Part of a small language model's weights.
Size: width 256, 4 heads of 64, vocabulary 1801.
Architecture: LayerNorm before each block, rotary positions.
Training: 504M tokens, 3847 steps.
Each number is 500 + 25 x the weight over its row's rms, rounded and kept within 0 to 999. Layers, rows and columns count from 0. Numbers have three digits each. The size before them is the row's rms in percent of the matrix's.

# layer 5 attention key, 256x256, rms 0.0586, rows 52-63, columns 0-63
100:492503503470473485476546499510472468505484505519476510476515508535459570538504492545478476483546524490488493476502473482429468495513480483472487501542515484492469530533510518460517502553481469
102:475551506536501535502497487472482487545520522507510482538488486522502504566534535545491527516468547538522482489522497497519520502481493532496494473516472475473469503511482563503470542476526531
099:486438477526509516513498475498490498537501492502540489505483480512521477535538494556513517526492472493513510546488543507532510490506531547490476492490472524513521483503511473500490483500531529
101:508441508513508489512549518505496527479472482524488565501473501490477562478489493514485517480519449509480491485519487516475524503451523495556472508480514494504507492553484483542521491511475510
099:471448529514521480565519445527477456477487522526497476498513593499503488556520506524515440536487463472513492523529508523503498505489513503548536511508488476492504485513502463520514476482507544
105:506521448485488493515507480510492482492516535524505470502505507503511531488494549558471493467478536502507500522523525511508419511496504500527501519514496519477490486473469499530481514497448472
098:490553476512518489490482532516502498418465518501520532536483484485480495540485501503487443483499505472574504556523451519556498471482481491469500511516509520507498445521496489461498483534482488
105:544504550520486484531498530508506517506470488493495509495465478512520531517559498489505485500504469473485505468496446497464479526477507453461505527498515520480538433512505465504467499510502496
105:513521500516490507494461478506520489487532555519505506502489493521460536508539498484510505542493472465496481495462539491511546511535514495519466510514510504450503527509487510503493530524521525
098:463538495528567502499505511456479485466500454518563498498511547499539506493516523470475479511526487481511537496479478460512490473470491511508499467488476488519507500510513512483474486536498481
103:490478480518515514474471556537512512474506529470521506514508541494503508516465473489481489436498457508511469493505468493485500510461509486452470472496484546554514480478483497495519525527500481
105:531551529488505491526518499520520456468493507503474501459507522504552504493540526528510518468477523487539499522470471448497529508540536507517537494473488494509497508522518471489465483478493485
# layer 5 attention query, 256x256, rms 0.0566, rows 53-63, columns 0-63
104:479539506552526491502490527513493438516527474475531489530470542486504487507506482489499474533499524532494499541489489491518500492486477529491437496501502487539489506522506494485446517517518542
097:450468499476520482498525487520488476482486523496514493517506478508509497506536518486506492470540490484476536522488506470511481516530516496505469548514481496575476500468495472516473509476481489
099:499499488448472443470484521491475500548505456543531537571536527543511541468504488528474478527460513504501531526480485490479537546495471439497480527510435503483522526470482461500511476489474483
099:495486477541490520512515496477537496552475532498500481510488537542475454514475475514495466511475452494537478531512516461501482493526519456503476487462474474518536516488501497526478504472485461
103:504456471458511492503508504506519489495538494509468495478499502481507492490482485488475487499537525509525470474544483473499477476529438514473503492464530511529512510509496487478463497521434530
098:513526527516473508544505524540486448432494493504485498485512507515500502510533497480480483522501498480500473510468470550540521493516499540469488490492471490504499471495491501534509519476502496
105:483480532477481511471535485495517545515525461500491520514563515502515503478541522506536552495513472501503479457527477479495535473519511460550497521510512503546471487472535466501462494493524483
099:519506451512473522461505490475508549478517512498533491541509502573523518512496509502469486497523519498513445509458470487545438513512490525509507517502481493485498550498575477516490511539456477
098:540537499486510522441487474475502502513498553507505483482538510431503473473506496515507523520480457558512521491513540505476471519507487495504510501478502476494468475504474470481526475461492527
099:514506523524533507489464504519528506482478499526481499526529477456472506509561481491507511539559517499475479510520479532509493475472503513530472513546526554526516471485506530492559502532491485
104:442493465529496486489550514482521454512490517466538469454488535507504546471525530491466539514510498519514483504511483469513503488508500496542506453498501503489501509480497512493500520500472522
# layer 5 attention value, 256x256, rms 0.0578, rows 0-38, columns 0-63
097:514514466479515525501470521487484489485497517486498547480499481498543480505502503472480469477511457498502463533470485468540538560512514484476500501506531543496473493499502496464545501522511495
098:499489505498500478525538511512462545527508472508517475474504491524502505467522505506518508503509446525517471455524464454471521495513440472502548492542511487517555468486522495510510531511488500
094:503510478517531515561491455495494509517473556494506568471495469527447524492515490496465464491473449487543511468509466439463537475523514521456535517534511509515514501529499447496487458453466507
089:550512520491523539524556499473489518435458488505498436500431493476529459518515528485503526449563531489504526492504487491460480479491467498503474501503507478509537521470518477478509529493533473
098:510531522516455510484516485463516519489531494502479522477488466492515485499498506525472509548532484501487489504508497480546549505488510478531480507539512482532481517497502467458532502489472514
096:510492513544496492532502499514518511493507479509515507503483476471481497502534525479505503524499535489477520536471516529500492509539520499464475504489440468512488513480496490532524462520515485
098:459488484461517508475478514514518479506533483529489511512515519501500519452496475470475516484532478485494466512498542526479464502522513481491463488522488513512537522498501462465512479491503451
098:515541471466494512482482515511513496520502508511517492495525497496489508505524505493507522521513518503490479510495509486490508476494500456455488489536497507477476493508500509527509505546458498
102:500505471503500499462468498500537544487458538495475484485463516519505484494477522497529538482467560535529511506492496443525496484505531482523469534532490497506452519511486496522493510487492524
096:497423490498484503505526484467525518521518483502469452525474497488526500505508482496536495503502474484532501476523500493467530535493501522473505494531572489496502509520489492492468486499544550
096:468506508511484533476470528496527506502536511524545532508512518480501465516489469526512478478537505483488467541487540504514463510503512498518535504484484484425434495533480517464505478528466510
100:536516458506506479513480478540535504461512499482480541502558513520505443512491544518452476497477493514524524541483510470567544478513497498473463479511532457477440507460524498533489537507466455
097:478504528488477493568493539498499489481470499468457482519529475482484523531509498510484521554505464483508517468499488468468505542464480463499513492479519494496481522529500501530484442475529527
102:513474505473509459516506529492480497536465465523462453487484479467502563493460503521522509569500472497485488483523452504505529509512479542509432511522464489473501507518473489538525513494490515
098:512521492545486506528503518481493477471496432500481505552544522519463464430502499499498495480511489454508478508502497517539473481518443529516489499515502490492516525485491521485539521532507519
094:531537529540507510498479485485518538494531462506496504494515474452504510485469558530517489495520472504547506533523544490514510477519508515511464523501476516509434499480477461519479518508487549
094:491545472479516503471442504475487545477493517467484529509531510507490499537458506526551503521520474507487507527465468467484527501511485472495476538475462502482513500493472525507528508527503511
100:491483495516508501460442506483501489503489483480499536500466484485504475529532471515495454501483503509537537513539509500536496510536485459509462515554582501518513530496477462471478508525485489
102:495508489501512494505465492507505481460463522522515540498525525498503485480475528503517513496458534514509465530484532459545452479441513464548490507539505455486441485484519506491509487498531561
091:480485498461477522505484500491541456496520477483507531506551534532529529509459477526480479544486548478517441546496503465502486532504488524512479518467512520502512494467495452508494525506532493
094:543493480482504463480461493525480508463501463502479504513543494496476484509516516477508511473530487520521508486501469456473493469528474516484532492456514510486582491501516472478524470506502485
101:488559510509464476468508446485508537500457525571486497513515551501506452468465509530532528496501515487513464481489537486480496541517501518498496488482510506527431492496506481492518516535479527
099:480483492487482554501479529509500484494501474508532471513443464462502500480498512547465519481521456486514468481553509529525514512503508484527529504479508534520511488506514485468506501486472516
094:528517563472440486523511502512487483523544507485484526528483503495475464532476483514507514490482533518542496512488490497531459517465540518505485493523497472521505544521516500482445499506526503
099:521472481522479488521505478493478540523512444498522510503478524465489458505522531510495495521495485477445480456513502470490516481507532544517517493481487485544531474466518507561524473524510515
102:463508516484500496488481468499523526454482504539475497472460522540474525461489487533526541516489515498508500480520493505498495516490567483513499501461465496493514469493495499476521521463467559
105:518505459509517509481520521471533500518472466489472528431471478493506456494500519470527480501482518472534511492523497443476494480504470492534531485483486498530496505496481504456501528513493542
101:469486508540540530520510444505465479516490496506554490505484491532500486495489480473530451518492514487503486529509495501501496484477532524525517460494475459529510481416479520479506512473477511
094:468540529449486511473494541480494539496549506496486522480487503503475453491527511537476523480456553534522506451506502488484513500465517481534491513484523499519520491511456563492496498537503495
093:507549506508500474472539490480499478489489510504483475533485508489456511503501515524499490513476459499528506482498498502481483480494506510479522528487521472459520501554524539499497525522517508
093:554505457508508475476517482530485466514487535487502492471527478479480451486482504514515490513583501520501484517478497506481520538495498469483524467550520498477530506504493450553501499515466496
102:451542500490496521501543492464501490490506467512506527482471526515520465540519492549496500492500504525505509515499510507489497500514517477497505501493527463535468527477547465479544493521461501
100:491501457520508492474476538493495488496555457521523487498514542544520523524502515489523522496512501439526520516501517492460486510493512470500487509474458526488505497526469491514523489491456502
099:517459480499477490513498490488484541492533489539505499472465497464490482517518474494532565487520522480482481512511527487502473517480475527476482449491492492528442512506515477480452502528482485
096:499568522518558535513491517483477511522469495466485543445486511521489504505527494501460506496488510487462505551479490521489538488464544535471527470487525503503462513496468482526488510501497467
097:480472522529485445519454511544506492504493492459478504491477483493530533507532509468506477527484483513515495472498492515496510506537482519528470473528483520535544503452541490502498524494510506
093:499511497492550456482505539525473521483479481518500470513463506536532482490491539482493476501495483484529508509504504492528514489479474487492500486511502445504500536480495534536497513515490455
106:472462492455504543478514534508468484521557483494503517502490536534478510493459487508512491492488499479490515542502516474493511470463506489544520499523523488448494536487507488518435522470513464
102:494545574504528488480514519512475515472504510526531494494538544449500525497478560491498495516500520502480532468484503488507505463539510484544529473493466497518487540490524505508524530513502505
# layer 5 attention output (transposed), 256x256, rms 0.0469, rows 0-37, columns 0-63
094:505494491533503490514537498498520501493525520545510487533522534497502500486498500513518507516491521476486494498525503541505493457495507511481488488493471432535510495447504449530477523502467496
096:522548460527498507507481510490522509471503517465482517491511508522497481517468493525502518514525552475492500518522507525529505478485533540486454524472460485493468520490551445525482476508502466
091:537504538538479516502505524490500523524525471497482471524469522457524492515516490474514532486449496522472520484475526508494521515500473475494460507478505484478505510475497536508482476516493491
087:506496444522510496500505479528522456544528495514474524465523526504512505463504507491516490509498484518486487506502507542500494534497506493485508508495511456503474513524472484541487491482464548
096:489489490496513495503450511531478474484473543495498510516500513493506532457493513481530501514484497518524531499506494535480504459536498509466543494466472505477503490483518521484524472498488477
094:473466486479470480462475505498495485504462524497563496499523505514537512483507484552490439474521487491507502461526491501490473495485508552515477492491532496475501483517487506482478495495502511
096:527522491511418481498495494503498546505456464477498501505479487512511463518512488529541509509501473486512506498557468491511527489514489507548521515460462490487475513504497493528495497514500530
100:528480519514506470545499485511485545488456501485477499492491493505524481513438507498480444488518470471536510474493475504527509538505529479484481514524579481533491513494469494432476507520507455
091:504474489548485482509519507511482472511436498504494501542505463518479544503524483505485513483433467487497502500519511569424475517486492512477544473541470492543482469516510462473532489498476498
095:491517477519492449475488484507468487472476505505501511444508475502484506495515526517502512494530481497447491469459483494503495489529523493483490487466514494511498518533575477507537534570442497
095:546500514447518474516509490508490494509451533512483469469497513543507529527520543474500518488497518509509482507518492481494516503488514511509457489500480536543517563471485452511506499470516512
097:554513510496458523509475500495509524512521495519521485529463512483553513476562498472517478503513532499464523488476480529432536471492551518468475498503416478504513505477502508458536462528538514
093:502523473503490517447502463482463475510518485520485532474479508536485500460538565488477479475488479517512513493504525540470454502514512537531444537510526488500482511496470544493468493505483497
102:524521493497464522459485497477505488461503516461563504495494508512473460460497509464476493469499506488516541506484531515514468464480507478484515523500566506512490496480531504486570530487508518
094:500511519511511470507514477513532497469488458472554530461492513533488506516543501529494536545516551520496491479458495474491518501496520470485490497477513517442550497538522501495517489479532428
094:506481516483538530510515489484501446484477469503494496503503537548500514504465474478442480504494487479503486471455454485474496478513530476475565457482506507500502499476474503462521504498519505
090:508460477493518522517514513512546481476542526517523477544485494537490460519501483467481504488554507481504481512525503525499487515474535542491543500521521460520536480517446490568469506473482446
099:464507481501521505531531530533480528478488467491473533514505504490492485508502502479515500541464557499499494494450519526478487501468512532530500540509510524475480487516521538559520509557483519
095:479490525510504499473506493535499536527518511492495465476477509480499517490439455489492515459483498517535513476480510497501533510506485509479500481490508544520523463510487450517489468512468457
096:495509470490466484471521533536453536515464503534466498451486488498501499490516478536519522481496466552503545476501540528452466481504485469488555480500464511499501524533528519538493527523535530
096:480498522499501510523510529511521522535521464483519505516471444488501493542472537473484479494512476522521496537489512501505487478468513487484539459516496493485491520492509511513464502496498538
099:505483473485507523513475513507515447465492512467500520474493483546482529514541551479485518469524507446497529485497451471531486525525543482470515506490486491510540545484465522520517480471497475
097:512533504493491493487518475487533545488513532488482548511539553527533494528497473488492448509478462471480504514476457507505530483507486513470429528480535481502505533445489507530474483519490493
095:486483493552533495479515503452501508508464485512486486489521485498558504455525512523505479542515524469475519473520500506475493498495497486538524496481499495438502473502510435501493517471464511
096:539541503545508520496501528491517485450505530519479492521514467496486553516448504511512519497481465527545555510536532541485490487511488495489439472522472528451497471522503481488517512452518473
097:500468495562507517462509495527494531511517479489452516533513499500562458546505509483470482497523499538519529496511459460469483545525511516488491520526487499459474512518543503507487475592511467
108:497523516423552458498529476519494480529529460498506482543502524521481495490534496529484488488507505495466478521490470492517488516509475501480461542549529568456504475478485536528505471525508493
095:513503510497498483496522507487504509503543523515451501542477531514503503512537493529496542501485494480501500448422468469483492508527481518462475494502495472494465532560472510490485483521502437
096:523463475489554495465501452505508455537480513489462473460463492516493542540515446497507543511535486490496466473478495502470498472538520501499517505547477531466494466518538484502498490465479509
092:497484499515505507508458528486468553514522507495530538502509485477491434495461502489533479525496530519524443526535499505508467491488513517483501497464497505489503465504502488507483459474492520
091:496509497487483495498453506492542522487515437500479467565513477538476488485527512474447505475501546460509530517495520518509517465513509482478490502504487542522533498463521509479492516520514507
102:538536498561502483483422491546530490490483513526508486484520504519459545465480542472461518518533513464518495434475495517484535486504514473533512464473523498507484501508477509525468486483553517
099:510500542451522514516522454517504548496509515495470508532472468539484487500509490527477457506506440553487482470475462510524493518497486517520477472493544450524486495507515507477462486487524482
096:491489511498458551475525489536433471518521455484516515460526492495513543447463511470496516541461494502495489497497488496509495505538516477504486538507492428520520510507545497490550492458502519
093:516481461524471498518494514500508468460481455517505470494509518494480474482484484523512534509488479467531468460479530524484489491537494473499516528514489536458552525514509500459470489528535487
095:517513488460523532508530509502503517526476480510481470509564517456502505452447452502505489503495513518492465522515484437536483482484490450477537522504483507520493482508475531523479502495492487
092:567525548522461532499535482494514497528478492527501535525511506500497471553511453516490535508504477489494509524508482496467490504514494537501521522506479510514506478500492466447505495544485525
098:492515490499501506501451473521552519508468486546476454529500489483504484499518517512512485457462482503492477500487484519530488516505525469463507462492490513505497546504529508453495486518502510